Weights of a small GPT-style language model, trained from scratch on English Wikipedia: local attention windows, 109M tokens.
Each number is 500 + 40 x the weight over its row's rms, rounded and kept within 0 to 999. Layers, rows and columns count from 0. Numbers have three digits each. The size before them is the row's rms in percent of the matrix's.

# layer 13 MLP down (transposed), 384x96, rms 0.0708, rows 261-333, columns 0-95
102:446589538494510460515536502488514565505496556453562464525492497443593503448472556520559516485461531437518546498505587451568504558468502552507580573488508456573519498562489505473506515486507440509481540491513434459536541471477516512554477506416481496501526484551510560496454432525493485533
100:546559514517473518444515462451445519533508473521506467569425517426476500538458468481438451513442487502490478492480583519515502526477465515517447547471472574501519534471453453505464424484454579395505476574489520443468544519478536521502468492516464453466487448469584477566446472515496549520
092:511492558466513555494493557513541553518473467492480523479425593481505487508479513524465465481493446539493521495505485575500444452544577509460563520536527509530466543487533549502535543520501374494539481516538454481511525483460506419515542520541519499503518547534474540519444439640470463466
099:512470452516487503480532456505563534470539532486443459534485540510483498508445494567502524462485472519483596486491552531538461581495498545607499477478520491483487473605524522447511512559550443494414450481504561520487509479463461466488457540406460491519421568492547491476503508432495460528
102:478532520431540506489531539458465516568501465521551523490506448521458480545526473571550466442416519473516475492542545495495515543543484528454489538498512533508522523477523538456494494522424457438486491562465498547455487503478458492473463565491466496412510503506405559391435539540505423561
101:449501474475412465497443517450545551418457541569550503507453427508524471532505561490513511508503502430537525499473487530592420498498492508547461470463486474527591573535431453502528504513494497538494516519552420509452488540507486535468524462479455530444545491469504511501526425524504414506
098:554473519443512516548470486459507502525457481553537556447506530580480538510454439491450549452559503515451536548452395524450546469449558524507487546531508525477514535502532443413530452500438427501527502489478530518560560467540501548504452481496472438499553496473554452526508464549485445532
099:506523450495501503454458502540504527430533503436542484507479469476569545488461583518509548585548449539513443506424480509444531540487521470502510544550522424540464486451513588437484564486514562548475500491521570501456549540436480429466489479563513486447509502490462539488487506551440491545
089:504524447465520610450519451479494521571564479488480513492488508434499456501427489431469471460496525451525491529452505424503454568462496471475525542452480559510520435530527498474535466435460568496482429447475482441515423561524471481513474450534471500480549434496570555493493525520527528462
106:538456498490515467496499483484535528488472550475478477512500484533450446487471550419533519488489463468522653554492473501439454476536474520562526525501439544522478451654575517498475537503497452492490536532545581566461503517490459492422499480490492476458483482503504544513492503481453488454
094:464518500461443559561495531526549466486476486464411483490475481444541545488528540541526509522504522418529542477474522473464505469496507439526544489534494415591480551532451574568442544540551449549427509514508485488506487583460486381536484488527514526465530517531532542504517479475495544493
101:456561505572484532495565528472603582495522458483511482501510519452539450553454472499528473481527480468572507493520510495491480518477534458473505427548488425541504543491527435511515483521506429475428568504532456532517537488413527442511518429536491513536454510530540480482430499437444554439
095:511518546458445503471499528499512541487456489477468486563546486471483425533440438485536499476443481514504452529475477484469433493357502490435489500511504423507509555496487438487501437506538492548577462478509513481542436494588436525504485492487557474531499492475536593504488476461471454417
099:484463560489564520470516480517505508481473492435537492564555495453534516579516542461531473468511494494458495452466514583471591533560578519550453492530527539503498458480477458511481518567515545477464490566566560516526413454432540473479474492510548483497491544559500527586574538488450504494
099:477504476535543498489525454509521559464485513519443447512447478538499476564513537440516581534479503497491496547533416444452486563455489543508516522537459540532411511542471531540434502518583579403491438557527482468579476516478472494507486455510510514494486559483450525558482567524464449497
103:463480479390489520489452588527533451493424500557553496501486473476481415515480531500518541532486542504488492479534509535406441580548457503512491542512532510515471531529525488550466532513513487509511452483461556500563404508472479477517484514459492431457578538525515528422467476570551540463
098:484531484447538510429522475478487489483476511491558487513480527500452458450555478433524620453486592433462478503499472609490482477548503457448516492475554469486553529471495525532573433477466523529479549449470476498572498474477542532548572431495528493493536475529525478470523444468472461451
100:523516477560515536479506510480481508556527498456479534538462521507561496443557526500560544465535494568469496546427567510531477488520534527496531536554493462500571566484415500520408536506565481520423397514492428487493506502523513493446499569471505523495494519533442469461524439581515480430
105:464522475469511496460546530418501506463529505505525512489486513458463512554469573494515525462418492538467516546500579456406532516476494535470478512556489473497503443483613484452538465468536507539496479531463501434537487481466497561524492398514459510439563523494528430571507574562491524460
104:511532478479478483520498494520500535432520492481449471472496533505485562463506479474528479432501472421492613564475472451492465574479469488584463512486437557524509504657527480502474518536494471494439431543589540505492569487528454526488449521456460477473520479496508534527486455480479471530
109:561514473483525509412530551524498537470475528415523514535450557515484533502502475453475505472537484511582501459528507470508492531451506480543539547549559607580464481532606526562515471556554488438420497480493468482480530453526498465506471509548524446426530493554500449518525532517473477528
106:425522524452478484515482480511543489552416554506482495484477505502493504496532537407588506478472413494503528520521486420533498551512512500510547461448479489517489486527545575525466517503508480468556542468510447510526533506513542585397518415481449530544429449524567536493412507462488501493
094:517462572440529487512505425567481424520561502557487508531479456542495490539500518473543503456494495495482573509545497470435545544457515498539470565530491562509540409531536557467444509524521575516414488543487491467491521506546487418501478452485540427453477521517497520508533516531517583575
095:446539493532557546417521521495514514517604550481486475524482468517440527471463499419520548509438471510492457527422589549489559556580457520477478470472504445463549433474477429490476531535560420518482513571522499474525509516506466505502529450541522477533467531501460479533468496476567459505
093:463591529482561474420547482490535520482507454512516497477589461457505539502516503486473465541500526572432435486475529519471572496517562507483525523509464587450476426465508538481534458555483577486469477521490489530623510463538573503516505483507479458491505518537487465521520472601506466485
095:543553451607529526510530530437546517495470531521545412513463535537590457488517474421489420482467490437531500426511476512507489508528516522575507463488493468535438480507494497446536535507481533536514462450561475480500532524451495502555420506470530528547469479483465533547466531523474411435
110:550504528466561455461458557455534583492504516468490430516523451549503551546525439424515503474403539482486521542430481532453497521529523555535509525533543492525572443523433487507461458545555427531487511509487493516498530476428549493479475513531515473575509465440513497494508460498564442576
102:425473501497473561553481555561502506523448439523546523481562512416490527501504459467467523444490489458517547520529544482465513572492410575521501423529534497490428468519527513585497566510475447488507492541502455497534520535485411493526517545425469482433547538538489461492554549486475510463
087:506502497491542531436536442506508524591487499487495407464499581479491567467472482448524506431529535492468576528480534443422525516495556458516450510501497596502461477588515426501498468490498512564458491509554587497501481512483477521549501414558517498503523521473540584517481514530512527473
102:458470521459529518477526478515528550448516523478473525456487545426416508564438552501526509485523506516539587512519524530440567556561493455557488444517503525523490518609474497565480514580471524503480465452476487506554439455448496509559446447485548502448552507481508459501510452569451513531
103:507430528511529581403469537566495547536511461444478512489508517476452527434475496487474426461473498483495526468501483460508560556465497409517504511566535562552506495527556556486511441491511507435433451553532554534509563493484512408492527501519441521514553535530472532485504558485537489568
096:538498549462536453446556483520547517501549526483555460481483490457495487551489516586556403510511528481516492533482516524535463539590550564483470520528426539484491437518566516513507500521452530579466489555551476576492514435478560451544500463495505523424473562469462479528452543560519512519
098:568447455509506445520462473477477502484550509463437475493507531495437523521452550396471504468469423404514604486478478461475521499536563475596478442480499461578548467582537551493517508467502479473473526432475538531488507497483499490512557498487543444489557509513490489448505520464470525450
094:498511519442549549431487480509462492530537437473579514487496536483510499512462505515456467490547438511488514491499510484431581526480546516511569479539522486494498451503556544531476504498467468521509485557591562476420516473416441515444464514512438552467448437508600477507488530437466578520
100:445423420529461467482518466508488523525593453436440552493494574404419536517519461531500528450524463472528496517536515493504490430422535583485476510471560517504423481514458490468536507459543457543486498450491487444509517487573493505490515545458535523537449429459465487488470523492512510534
100:509481441488447483499497510483456493560490488501525461472496448546489486529505435405507502563484418479553512458491540484554488476493539517580565502462467539529517428505479521467464489464503365554466466483487451474521500437478481441546508533488432455568402514456473492532463524467543497503
104:506447482481510460493514505530448542446531483497461499548532478470495537501456462483490513513463504550438532529494536553486481529474530452446469520508458540522478457573560488579459423475531455537422468412500581527514428487578476475505495461440478436515549401510472593469484500528487505468
089:441483458583557536500519417436572493475581517484526494533545467506464481523408527503484549503486496467470473414493465488480548542490468531465521513449495484516575550466522412509438510465484461488475580577504518506482460409446490508466495549532451476508444509520483476476529507528487521438
094:511469455485516515471560423513523546534502469568519541462489577468463495443503581573530484446403448515453561504560537512468519517477457541515558466480475547500458459515496561498481484560473523483508460472453538407486482500477514457573504509497502498483439607518497478503506524521558509435
103:500450527530471510549574576488533508556521523527459478536463612560521503460435552520491451550565516488455490493524494461484461427479487516459554510513514568493446532455483501473465478454497514509550569523554551466418531469494489448511523547555530486595547478492454536546460498514491460545
108:524469538478523451585499506429489455477509495452525557491516522533560530536510470482414473523517483479510461491507537466471524509580532614473469412516458415532579488469534503498463482531516505499449561552436503428495498509557505383509510532520452482481463541551501480500538484498478510541
098:512472527536507529524530490481461441520552494503411512443499538469528510457501463478554404460501439472515517475462540510535605482473517547519511519445514536477483438493465552493479513567416513477484481474376524524428493482488502544450514503471439569440465483455459499451515523566497548503
102:499466511546464496408586562491519514500448571519473441538596534522498510482486448517434477477446540543513521515581461538581507439541591500491470538509531444534542503495543430516504531462513474470554515460499426482474500524554528528448512513469510475573527507553510512467496457455482463491
100:570515481470491582505453464470506516544528520515535502486505601502481492531423466571450488478483585573466493531461460527543492522580448458512489367517485536459552476468490516513469466513447462473457511486494493506541533479522581492419467517549508529442443512507493462474563487515498520535
109:461490536489461552494471448568540465490490511476527455530418557468594528489462487503499476496518430427515522476484489508506502497457509490535527459422468546451510561525504499536439450522431561455562528502607579549524498436498535563468508481518480579572549499484524464501507507473519483475
094:536579495518468443525488530485515537474446489562440562516468567525522501514460516526463502521484502485488533514521461514462496365547529468502494523475452491460459430502519478536508465422415548502550479519515543441514483479527495531499467517455528536516625478537513437536555522496483455417
101:440516527511510483477530515504551607479447491530474518511564496492541472462537477588558479452461519437407589514532502524450564485524484486539496507460553534528472487597496552518545415464448473436532471495547573512505475468464494495508527523469556483512427512551536504522477539511479479474
098:504492465473531484463533486589467481490537572513466547530522459555470446448491515484503536549512523426492521519511628510557522572563511481515559517474593487558497507538511465507434465518512418488466533440454504493429506483506425491495428471454461511490513500423516468498477464453473513521
099:471536520591431495520439581521497521463495499516506530493551487557479532511550496507550454502533489456512485594525519506500420435549554543519581489484544536438534540482497526492504553474529477473580517485433424483503464563493537452496532517510501465454509534544451448530462443455531435457
095:579449513571531493472524446503519461518458500499467519422489565480473569495430477500507499581482479496506528587425464455521438520556513459482544539473504547512525533536452537562497487529484494454452483465535533508454444568491443566483461538426514535446460460473432531493492453507484515450
102:443462474518499516471531445472466463534546505476476461595473552465417438501480472471584546521512490524494477484529492527448545499425569496456549569553501503458506505446504502492575438486457528507547435480525531510462603480509552492477484538492561487509530428550549513423467470502497511524
093:459521481476469558474483504469507503529490483540540436477453521495475485520467450517498552450403517539518503420511471479541518571598564449512490545483491496564488510476454452518456512468522399423511558555455509481473525516532544517505475479531579507445452416521515537474548546509566474482
099:468513470513460471510494462485508556474513515420461525561499541419490491508473536579564459522548459527510501469520540440493432519525523480482432570474452432506447443485424549540477469476555491473486463514502515470523474475521525447447480519450510506516589452540481448449452575583533526468
094:457524543508483482548454494553513524501482441589539477533443572515480499509546498544538513513517477523529443505480507566521488431530489422514461495509518507481459590475454531505441579564542534559442475506523490518445493523480423505522517526564470548571561543504425445493525473538563515540
100:514459501555514489494495442464526515479517540493480420517502492442464481552488413535461516481480467509435470544546503489547511520475570470530468590522499541507514504520455464516525437565504418483543530506506466509419494498407540421533519514589458503501491556522501455491588473479582457523
093:481486516566490488449479470569586476543485514470533442487522560439532521510468484474479494502550425564522534461444517532496557446508507476476499515476414484427492536577473521493489534544485535541516527514590531495466481536476489544461446457497540535500488499525589541421596499465529452464
098:495428494486476507528569461407492560479539515545490557511496410518445539520505486513548567439537459443475464520404449569502520540504467520475501493447453484503526528444478434466480507515480456531513481444446551497497463473510538535495515435446508448536548500498516518454412543530492457435
098:500499492489448508511523558499564536558494451442446610498507443493474522481468498523448467560457489516468523528482548500575534518478500482498469450467454479499493554522498515488490554453564506517545465507597480514484550519500494500466513476414540493477410570521440479531414565499566431525
108:472502443567524524486533508585491497520446529498444552530547471523502508484458466444418558535472552493487497483552445438482493545499426597533461503517470516564488526471536492408491491481506447530491517563460490485545464481494480487524559485507496487513546423509562535581591480551534503524
106:510497498520463429465549568559507455581519478477489502552448541468475503561504463451519532533524442509463508549494440508548555492554555504499479514578502538600532545508553487447535490514527494507493503475517502463583484512442451515478502604469530445422514466478475522536509445535444435492
100:538522491461472520533480540549554504495459550534577439484491499511499559505522526540548484466517559449512569536422493496474501503493545505548475516519446501467459508576472447493446534478545493514490476534585518530459537502494474505411458521489458472489449471595605507526479413473442474563
099:482520468467493505512575464444538526490476488539595542513528542515475458518482454509505542484495510451472510489495556519550601610530447514528522417529459481493487466545456468500430440552434519465530476562555568546472530473426519492537477525455514484554533537509492491484542454535503474431
107:612430483488518500501524466511448484512547551478473550467488550487504441542461507481451457457483454517486602522538466503509523587488490468588540485579489424535453468601532478527506526513486471434500526505445545512500510549485500543496473541437449447502511503495474468442499556515514534454
098:451470476450467564414496464472546563429479457516467539540451525523470535481533462489517492421482490503469522493549512598482533453432500562512518485557471497514468445508552513525413478539491511478526489532609541467424521519466534527468497463515493438555525445508525566506545465508523474536
092:497507518479418477520475510566477556500519508560515552508541464537522488470468513568422512496534542506453486473439420593516484487569515549477553493517529445591476546527503478426524458492440529535558577531500474511530549492495538494476536494428498539585551499518512506439470515553469518463
118:536550519513506515420469526484477490489470494502541597502558496561480485551446485499468527491501510447517444442457546517431481486546540431477456454540540505526562500423494434519576512439499490445522497534583387494501544466503455536519495478521509471526497438523490521557493425444467513512
103:481551500508469566588451499484533488495498564507463484477504543466433496461547569476498475511471598493599572558581507429510530514524490498511535464471532445481547513608517504473417521532512474471453490542511452478498501519466466547428485496436466503515450508494549480500459552526481503469
089:508557479478566525503507466476464424555513503463484545460521493471462518445486558453519487518424489469530518398512453524515581539515459615526489462492449485490554515557503525524420519481516521548470490474496483491477382508492475494505471566444484440512518445472468549511471449565510494543
101:512465459443511547490495499568498539552492510476514491454512505507453490505487456529531487448494526490513498488435580478567441480587441524505496550472553459481539475489508526433482519478497514433485595474434467457497581453549469498452510510499509526543412492529417537451437489451467409495
104:444454442495469465478483602455435471519572466484487575533494542458464524464507502442511529460518549445507472583488549518501456530540507455482463480506535522529482466449527450476563466463492468540566487506535478498521555502552560496434515578498573537473532459483458483520506516495514608539
100:464428476551461557532572463529544481498541539515494450502474491435483466563459498498562569447409565481472461503479508449499481478461580497480531510470559483503458526489483481412489456489502456509498501519558476460443492437521476436550579451470563482573462530505503501493485542536539559498
106:450482495562494500464513521489505506550539493526518531537418521461474512462420450524491531508362523501463494460483484524553484446511565493475504514505523488486452546469577450444547502531576450493511505473511470481533437445474597449474439530457461452521502491436556498453484512476528433460
105:498418523557476478464587487541493483527495530537511428502557538487531419483442483536547475506456523491459499445497547473436508456518561465530461567472528535461521463541463498450462538584466543508469547456533567530480489569518529580435480559511468536515489458542536555469484493492531544461
# layer 13 MLP up, 384x96, rms 0.0709, rows 262-333, columns 0-95
102:515540507477442473473524523488527577569549536556517520489469487512530517524498441483479558489489453419492525471445480522500510550548536490435492487495461455565553489500472561455567561504516577482474506451469504564395522516456565530516519544549452549488453544501472454543557456489537577501
099:482504506489469489492491486491527468525493464483448545473446489432490410523436516471511633565542449529518530478558470566498463554454574553481588530512501511480522476485515581466514557458525549478514475459466470446460483452486476443536573493578488502539533516462512522559474497507466478535
086:503598525461547465544494533517422435497540452488477493437534570531532423463392490507472459552555545456536478423506464491431500456471512512537515512534509517505511500532491548508446498538440506477505543580484488480497562502541482566462443465490482560513497535446505544473474527498551534446
104:511499518570497423506439473446475506470519531520527489524532466552424488572446505502480533479468486462482447517474552501462457529458566545450558551490568511499524502576505469476494557462534547530501471497483545477524521449434510490537569486498461526491432633508564481476454556467464535524
102:521573551537559507518467536525599486529452525476519527524492468490473445514527504526469523490491520482484520493518535503479470536486466448521551494413505476524512551407543487526499434533423480538462459520410406542456474463372504524497525435510537459497509538502486496514501533590503521469
098:481468530475572480584468475521546426481489486438501535449509536544504479543527409487559541531481527484536439534493496464469523437463450524532514519489493467592532503506469484493527476548410474557459475495432449456542475481449589497528559504541437491516544455496459468457508561528493494449
102:520558488435484543452514509490433493497479512399527487520462548518529508512458509548420473577548474528432562478496552488470480459538517529529493512509538538520506478456523544397540542538444470500414507535481517488530533436523501470464615559517467546496534502513430490528495497511535544555
094:489530473534497508452536495474523576456483434488410423484464504479547469563538500516458550501594486516485541519486532555505420502489574482512494530475467569483587517475572449468437481552536451545550528472503495490523453543462508461508541545556460472524479533485542518454512565449460502543
095:515449583515504445520480473501543570461475485422527441460431466534450498527502535492550506473522496448435428449474433438429484528463509502526540479499522576506468489461556489464531487534558545488540532489498535495447441572517498547393532513484477394495526516504467503524502498525490501462
094:546519539507463502498536485492495515530466489511460498452535485484506514528545481463507522523507478511500509514412573537386503540459547448535569514539526453502595492511437549480454590469532513449443571519520412478471500419489473501522532474573460529555413501464478484470509523520460533540
104:426581532507506480493529516535475499458473474535531512447482483508491471527517509549506506481605463520498485474550473551485493470466555518516553409563482484586612560533501580470531479493539482510507527547554471483552442543504535475526502488550486550487497560501514479561475481423494589523
104:458544499541528468516496582447435480476501426489499498530531434491447482522551467532518500487462514449448469515454521474543476491512501464493515515487497474460475499465540468385604545424464484524442462517513543548552440444544453427505532504521434455540526513444533521502516469425456465525
103:550500497533512469479487481477553491480518504454445446499493483494440495491506472491490536537497510467502457515482472534509514457461511550457580565598452507525528562472499518499572520596595531522491450571482467503607498443535505474525577522593510485452500457461536477526483478449424531511
100:516514542477496446447498594568475472529499518516453568550543508433456405499442496505467544572497478520492446466460553522431503484496502504563597527512468540508535512466535554430450513499513479466517473531506505457432486468480546431479465471520472536511488545468510524421471563466522556526
106:485488488447415485523520515460561443425492496554398450549445509541562489548477502513440527497483521480497451496502501440472487549552465518494542478479516513575497516563585497472504554495529565599537480467530552529525458513414494475472567462491506518437506507526479469514513508503443524566
103:510519535560525425449530503505404515433538474419454516463508471519529473499586489516503610519539517515438515453550513488524489533432473487534480546452556483512509553512450473525528498413489507514518515466465446480465499418546516459505553460521517498511453518513515466463529531412477578493
099:528562487515503483488444470484570511546488521503423490524500431542483482547516492475571500567558450500487423517458479519542497479418475499544471556516476542554537533485490482469478544476510445534447461442468431538497495561552494524489453523506492580565511576467519480457576526564541570490
105:507478568515539507493508532475484486513514514502492485558477479552515459522507477501532479469517392500448554526475540546494471533510500517444479496478438492468467583484504457443494520458477504511620508558527587475486489585503564603426585505473477448497457482448481449456545456521514471520
091:470479532534538519522568533502566508468479526414495468481447481542522585478550516530497509424508548507515458482402524472559419479475544585450525489603500477560535478496555517459559503570498551491513511488514496549534480480491483586500523463534479482539476596466529508510496480471506490471
108:428490542445554530506520489481554392545476490438464560422556496518473471480473439526503547515498525535547504504563529495547473431514519547523578562491527478473490565499534475390525503569508539525486476462407525535512522485487497521510495556523422539493453531517512485514482533532540468469
112:531549553513499401523478501490470430531439480540479442547523487486393412528493528446506535517467487465490489481492471565435505482451487475508521485458514576450559565491467525527488491477453499449546531523483561453493464493499516464408544517492514501494387491534484446513539559483540526491
098:560542562516549511436508495549493470545514551558468585463454505469575455533437455519520467505485503433476458466571508494452472540515469496535478518532446553473474549466508602484549486500509475492527491528446519565514533487505531491449524476460484452515509432432407479487477545525506443566
095:495567512486493476491553475445507498468522481477523500466384399501513527496517455461582539539498450551473476435478491450498497596478458521579430516516540538493486501466506498489491489505533524532480485423503503518562547508540536522522593411537472541567524501467420508484488493485515561489
102:522520484581461479520514487517507396448513511413460507540517451439516454524408468545508513503499519475477517495467470592510515446448452561500539495511526490472494475533508526476547537486482532577529500511509548513521519498426533439439628494499509448453493540479580506528470513455540508541
096:472561533574483490456460484518536501442503514511471429467449555587534547520514470521488463502533452390432501439493448540498527435448571558483480487557428535532485493522470518513503471463545517505447453497503495480460485503496464482547548503541511608495532547442500482555458490519439526500
114:610490539459511484472488622460563528489539480523443527545461487502507458497515452450486471470550499533457461497506478492470501553460459486549514453513484517562523524450501500479514514535500511445495456416460488552457476468487420488522514521561526464496454525524484526406602499498405498528
097:486535543492392484518477555562527529512430470579571541489499428525499452476532491475421521496556450442486480523519458499550444520522448553537511390484555469489471488491487485537518476549530497559536544469403479496511470452481466585520501547520469514536525479473461499526519500475459540487
086:576542542486480470491509484437467483490424437464439502481452504443493547523616488472469521475461463539500521470533524474532441559444575527414446497555530514488534550493498441458496491525474562524451500424485518514517453474522465450587521509532422498497530517441479527474523492497549468503
100:434494517448460476583539522561496431483498463427439510519513459481450518577479511536471557492469480441502499513440509446479536445481488533433507481470468536507542531521444565520515560445510526593515496472537508477547480558554539489486543501480488507483505472464527496515566478458442624504
094:561501562513400478453549490549354509492437465506557518492461465526556493511480470483512526467502521441487434549494482474476495508541484476496460487472428503477616517505505488476521489500446448525550528458479528486508524482472500480573502532474485520534571489491470452421552484444445539487
097:432542526469500534525499520464523546456457450492480478440530483463464509491474495446498419535532520531519507487530524572509467422531518501531566504524464443521490480399520539513540549477509566596540538506502507478525522532466497495496507603613568452518523465481530471588515484481539527524
093:509487484517508464502510482511484522527511442541398536490460533468542525530566482550429421520515537559503439455507575545508507518399468548473537522481450549480541517455518485463560488497501469595469522502466534504502541543522487499528482515556531467518485567487575393498479557472445472469
095:556506509556544488608480514527515501460462517518547546501493572475515446490438506556395481542496506546486526476450546513523539497514465470568523493524528474456573505445542507518568494526469542596485496506524552440524431545433486467440530518440512494580506511445495460539505480498503528545
098:473482523536462459576500532495475480538553516513513463405506482520530529533429463567533525518569507514477492380525540514481523502521452459465511500524517539491491547527542528491514500561431492505438442522455460565577454536492470544500509458471504477487510561462572525445552551555552526428
104:533547472520509473510526554468453465538544441565493547553468498488524558528469472474490476515501469523507466497498549514567500501468601554525528478508469523512501515440464555430470535441468413524476358453483554513515485471495451498480518489521429541588464535488474512472505525470533577528
106:511493538504460410468537577475508443548521475477518441438506496521445517480490448559478464483452462463486529414438484499486427531521483638538517512528460491472462542510563507500556562510531445482480507440461504537528577490513474544441453529553479530535526501459501522495484545543486528460
087:533501512464578452459515534583452455520534450438402553540398541539480436491583457510509502506486500465525494476528478485456562440521508504450485536489455532503505494502471486506517497574435543515531532554495509428485510530551536489455538552541498469541457541428550500452553504498491545484
098:566546509456561529490529544502517476548510469464481571495453557442475559505448456521541609509566509511465468437507541531406554501424429478531535478549505515515506479521478539495501492488470528567519437501437527457507477391434459484492478533453486544526482499473474499530533487527477480541
107:473586508507425506503612538493572440530526484542546573561417583519500494479492473531465483597491476521474524552468534508465440494477475538492520518504515512506475567494489527460522553423517516476549483460511526476496464529435516477537493513593503527552503522449427500509558491542496473499
105:515516552507482545464586535470453545487467504484505476505476512515442504533421469444509506505560476458506522450494445430462493535555492529488462398481474483530561600518510514478508601493453467499492532514438542487458581420488482481498502536559494512480518470511593498486541522578518459480
102:461485477572452467545530499543528488509519499467506538527467498458499534512486500493393559497543509498452493484483568515548504457471545560497561516522481469478580554372503543497431544438515503484514515535548585495493469537524481520520538507528434430543500520488541425418458518449474489493
105:428466530571556447475460500478481508503468466561430508542537468484498526496558463565493557427495521514450510516569495512537488585522526549510571598493504520506546524445488522377554520485501532519523451492499489509576531480526443553515495522534488486508441479511541459469494482459439482547
104:548498478613493454524546481487523517522566506491450544481471510520466475565473472588449501493505483474522479486531468551595466484530548491434492455482505548453547513444458501473566514608480524510456563534435491581513512485486493545506519471516489493447501576481489492602517519515461538513
111:565548511520542414526453465532545494477441492478431506599444449468531555498477480519434544471529482462487518476501464529503499462484508569491528471553473407486557542487486480523487458517539522477484501509519490498506442412432463621517517472448460510509504473471479514573529530504437453479
098:519527520583585467497543546508449504486483536553486516492476513532454522480473540545469505536534497461487507498545493562549531439556430520486436529491419445445480488485524508483558519423511527524476501409486502500558444468550498619494587489473482533521524509483557477453543466457494467546
097:491601487467494523506468493547541518543537490483493507458496551493488513525456433472539566528511491549414466452524559563430534534519498547553501432552535443505535510543506507511463451447496457553510520492467440523589492534518530522485548569474473458552455494416490514557495538505434521436
098:523460544536483427523542493485432439486474476555509447470481493506470506528459506526496599451476525419457454434436461552537466401459507486489494516469528455529477453494524540519514511572517442518468550566493523525437481494497469563488546557478508437516504479430535485486514450495504493400
099:487511516586544474497504492472451522511503526518458469451544563447467521528535492446522499505557470386490483441502476519497485465456539492493625519515531522584462482503514611489549559529515511529526527428520512480513484470469457461471538573563511424550492504456543468549487482463528505500
099:546534511524460513501518590492494429480496463453444527535556534543460462454489504552455545502564562537529495453536437458488465505480473534477506507487443481495456545501527470418471460587435509527463443493512538518443511566452441552504486495526531514482496570441582534499531558488522494425
106:503577494549497434423517542469505479518444479516456476468416536550431452522534494493484558553477573528514491444566486510457516519422576485495510556439433543503450453461487532438510458505551512567468492450492559498541523474483549521467513510565543501543475478538510502516538506454567527525
092:421524569565494481517502553477397482500459530507535469482425441498404475478528455504531490473464429490387467525433503487502503576519465465500490509495519488509475537482463482575533492487494567451479486493481496477546453522521529461589542484542521531415452499471494498435503488486471517450
101:441531477459499492469502517499473436512496502562540540479475470565482518534526478539487491523543493535456505491532486520441394437547475561464536610495478501466521536508476560467579549487516583497448463463481472495545564448472522478476511498534441468486539531460413528529486568563446510456
098:564538495594582570461530499536518465571532490435483505528473451451506537499484495561472564518505523486441487473502428490505507446498507444462508454506512539527510509455504517522495489505479541486531457540472455552521489444499392497542532511499446550533523540475617476476516454520458527405
099:478533532470459432474502514479577478533507494485488539515448499461520543504448464541581477495559482517492483473571468528438503436548502485559489477460437431454471469522564530528495480487473511582549385482435497524525498528521506569503506529443541513511561544473454498548520571557529520438
098:451498512526540502451497528502561448470495525469439441487469577547485487535566495431470513594523434574521502492489498526512484475482463477487468519579479512491452564520489479499478525540516563461536518460490542421542447513484465571496519504558479594542449507487504467541482462453565595499
100:491469518458495527436472507520433433477524467535449493476557509469562556490493400512454516536562421573440448485485489499487481591557483540472490439477465507506479510534537601477502576430577496505467511488544533522513508462485452545496576530539506463501496504447513478568534508500499516478
106:465604495456503473502495522542576499522535502434510498451541537483508564502397490491437489524496507509491497461538500474503524500462532556562482502463449565457490461524471581501562466521477489532518487508527548530451512547473498523403567529550540520476516551483484460573448555455581549532
107:494508467527507413571580509557495523452454510524488456569488532429500447553538448537508536492534481529486526536528440483460480468510490508505559538533479530508608572548478473456462524539484533517474494450486569435502497414485458488485558489493545539515480458499559489481529477514411489426
106:519529504483490489446525495466533522489505451500532475487523467432495475488507468482457480552487559471469445509460527500531424501508569498480513485505504483547463622453501554509462495425552515603497482423467477536535518492530441528456507479419543604559431519500532451534542458521512541441
097:436501522555461460540450579457499401531422524417518492469561521542451473504536501528548503529543535412495515543541475536508497483477453493576518535574447498512535538478481507439537554493547508545523512493507474499558531478522499560424581471468514462470487488517491509576507548488541516532
100:452455486488463426463512495504566430419478544498479489501451489476421461552525460503479486517514490577400527493428581508537499546465524591575538500498482514475510529463535544505557488596495475469544544508482519451508524510484498529477548478473498438468462573491525466560459514474513502455
093:561496566537427412524489550474463532553487515552501455515442464507534499480472507562457495415502437489459467502513494529552510536526490512513526571525484518524524496525578478477522475488482494449564585464490527537517532547484443486455582483444544528465449581505461477535477506507448535408
103:371609558505484516473518491442488447469509487520515459547518564542505486465506505450472497490488479466473481475524467533504402540499536451558497521494469461506502475470499453481516509463449462511551491411497478490531508478425443489460517539444487532613454472477461495462526546441487548547
095:480506525502468502546502473512508538452499491516544565460531508523476545502439511449476485567526510469485491481444433499472519426556520567582558479510487518575444549486482459462551528475510507546495513537466495535524506481527461515517582558445404579610541518482510512500557558525512574494
110:516473521486578506437476476411452467508508468531524520518427507464464464521485524556418534464490525485486452393471545451548478477541524504450599494463469477495567500418471486437515565446513441543486461501484550498493524534486556506533515521539478528519542563481543495508533460435476546534
099:436495517499448479417474515465510483437432454469483476439506512510461542566452526518481433470558492453543511527539442469487481500521512550452473435470538566480505449453500550498489556441520498510489541520503477542472502459504501589470568564484533505521453522490586395463489527456493514573
090:604520519434559473491500544568466505554497517556544509544445511483475553542551493568497483504496459479470484514521550551518548539510510465409488459530442501500495469500457495468581518557463496514491437534535514418443458452497440476468609496512517505485489491524589485485557538473529519491
103:429531507451479481487510544459510525489482444517482471439424520492530557508508431527526479487499515452523461519452549464506481496471526494597605516577476499558507495537491507506450592545486479507519498481419475540532582492541424482505562508540576512486495473391465495451483496495507524532
108:547607467529509440473557494444399463472462467443496495533440433443467483479469505479510581525562452523485454464469532444568452501491504484527510512507469544487525512507454493467451492490535518493571429502451530529498500419522505507533494491514513479489484574478500511480427523424508593520
103:498496586580531541467523613500426519486538511497500498479516533461497419455493475605500512554444526509455451459538525471495457582478505466503574476520455568489452500487505525491470515526493480502482435520506478484449424534483506487577561510519516487523480539464510514475462562404508514468
110:485483478584525460532465556477533503514539476442463470573450459468495506507530414526472509467425516454463493523482499558533463549433529464431533559498448495495525531436595510479514528541565520510515464428475499564445438488512540447495467536495546449467412486455526478467499542538504501487
105:526549521475559517484541503553477379584465512517510562507497467534471556455519463441568514480490549533438419470497606510498523530513570535513528494550414452501492590518501470500491465519472491505522516523467492512549495473547472523519514531488473448525494527416566527431510499533509527475